Each number is 128 + 32 x the weight over its row's rms, rounded and kept within 0 to 255. Layers, rows and columns count from 0. The size above them is the row's rms in percent of the matrix's.

# layer 4 MLP down, 320x1280, rms 0.0705, rows 88-95, columns 480-639
size [104  99 103 100 100 100  98  97]
[[ 84 100 101  74 112 109  93 114 116 203 141 109 139 137 194 104 117 125 148 102 123 113  95  99 105 144 177 136 127  80 130  64 121 118 104 133 137 127 146 152 150 100 118 131  93 152 139  40 156  49 140 122 121  92 149 122 109 153 145 127  88 122 143 130 148 141 152  94  82 102 136 129 128 122  96 125 141  52 119 133 102  84 116 104 159 102 121 123 122 124  56 131 134 205 163  99 181  95 102 134 140 101 143 153  81 117  79 128  88 128  85 168 132 120 106 125  99 109  88 129 133 214 149 139  56  82 163 141 120 114 132 162  82 130  64  99 122 106 133 111 133  43 159 106 166 101 111 118 147 117  92 172 109 129 109 107 127  42 112 158]
 [ 62  84 102  90 158 128  97 111 172 126 157 122 132 143  46 105  76 134 123 147 167 129  96 135 100 160 115 150 145 115 167 108 173 117  32 133 126  79 118 121 121 158  97  87 171  95  90  71 117  54 158 130 214 133 134 114  44  99 151 124 110 110 153 175 136 116 129 108 108 101 124 115 210 116 119 132 188 119 142 124 154 128 132 117 146 114  95 134 130  66 116 127 153  95 123 139 133  79 208 157 152 116  64  87 126 170 115  94 117 103 126 109 120  90  85 135 148 121  65 173 113 101 152 153 159 105 132 115 140 114 124  72  86 121  96 124 121 110  68 124  90 152 122 119 121 134 152 170 121 160  50 122 128 122 137  87 115 135 120 138]
 [104  85  84 125  96  70 138 119  59 190 129 202 188 110  95 131 160 106 141 178  79  98 101 146 119 126  86  91 105 171 234 104 141 120 129 161 125 115 123 121 204 115 131 134 157 145 156  83 104 138 190 129 107  68 139 140 147  88  92 127 137 136 145 130  69 134  67 122  74  72 141 164 145  20 128 100 105  93 139 129 101 123  97 188 182 182 107 162 106 137 141 128  92  83 124 150 141 160 186 141 183 107 148 164  91 106 108 120 122  92 135 123 108 203 113 129 141 116 132 115 110  98 162 137 123 143 153 105 136  75 140 187 122 152 135 131 132  81 116  94  91 148 152 135  77 124 106 168 130 107  89 123 160 118 129 135 151 158  91 115]
 [156 154 136 182 173  91 143 133 147 130 122 194 150 140  75 123 122 139 131 165 167 126 159 140 124 180  73 161 134 165 139  96 147 127 104 139  40 193 128  74  96 131 133  78 206 144 145 129 117 125  83 130 121 147 127 140 123 124  88 124 126 114 118  76 150  64 182 163  42 203 136 124 147 165  95 148 121 161 123 143 114  95 137 173 111  57 142 133 151 168 156 139 156 154 179 124 186 110 144 131 141 121 137 122 132  97 121 134 151 140 165 145  97 104 166 117  92 183 180 127 151 158  91 189 150 102 104 157 152 128 118 111 138  55 161 153 124 191 131 135 140 137 159 149 117 139 140 160  63 111 133 109 117 101 137 131 114 170 150 148]
 [149 136 112 129 111 127 158 118  90 119 138 135 145  91 100 140  76 162 115 115 150 129 121 119 133 108 159 109 127 120 140 138 161 116  74 212 122 141 142  81 137 108 125 122 110 113  95 113 139 131  58 113 147  59 157  95 163 119 126 109 182 131 160 179 169 108  81 178  83  86 140 110 109 141 166 115 165 120 129 124  55 146 124 123  99 102 121  73 113 149  62 122 133 127  70 156 122 111 123 174  82 146 162 117 120  94 166 150 135 124 162 125 147 104 120 129  90 103 112 116 138 118 164 150 112 143 158 129 142  76 135 135 114 130  50 104 115 157 157 129 152 134 186 120 121 128  79 134 164 117 129 113 148 133 122  53 119 156  76 168]
 [145  96 125  82 137 137  95 122 124 150 120 173 120 146  73 119  25 133 127 163 126 102 189 142 125 149 133 103 124 131 202 117 125 137 140 146  94 121 202 142 153 125 171 160 116 145  86 168 136 182 136 124 143 183 124 157 145 124 182 130 176 111 126 144  59 171 165 155 133 144 164 125 154 160 139 122 118  41 107 118 171 152 142 121  91 220 149 152 133 111  99 135 135 137 160 118 184 163  83 161 109 139 139 127 130  53 192 153 128 124 158 153  96  70 122 124 128  97  81 128 128 166 124  87 110 180 143 126 138  98 128 240 129 190 125 112 133 148 110 130 134  93 154 150 113 149  99 138  85  92 170 114  92 106 125  93 128  95 165 138]
 [140 162 144 161 172 117 131 116 153 105 135  70  88 134 135 129 148 163 112 163 144 153 152 135 164  62 151  98 115 133 150 150 140 126 128 114  56  66 119 166 110 123  86 113 156 117  97  98 125  96 124 119 100 210 140 117 144  90 100 146 138 132  92  78 150 183 155  80 170 194 146 171 108 149 158 127 113 112 151 145 136 195 124  67 142 138 133 109 126 120 126 141 121 125  87 156 154 115 122 215 108 141 112 113 151 116  92 160 159  99 103 129  81 105  90 131 145  92 173 128 135 224 117 120 168 119 108 144  79 158 132  81  71 112  82 103 131 111 102 128 126 105 197 119 145 110 145 118 136  71 111 121 110 139 152 158 125 104 129 112]
 [ 94 115 120 160  94  77 103 117  56 179  83 146 116 106  91 110 105 139 128 107 106 172 125 138 121 140 114 114 149 112 168 121 127 128 140 165  94 143 152 118 159 120 146 123 148 162 229  50 183 152  97 136 142  96 123 114  76  84  99 121 113 134 127  68 185 143 108 139 114 104 110 108 139  70 149 125 141 107 111 128 147 130 105 102 113 122  93 123 111 114 194 121 160 102  97 135 148 128 132 172 148  97 186 126 135 195 102 120 126 158  86 147 150 127 128 122 120 161 163 158 126  92 182  75 131 116 137 140 128 146 135 139 121 155 117 133 131 137 201 109 114  93 165 125  27 139  43 140 107 118  83 155 148 117 117  86 144  97 123 122]]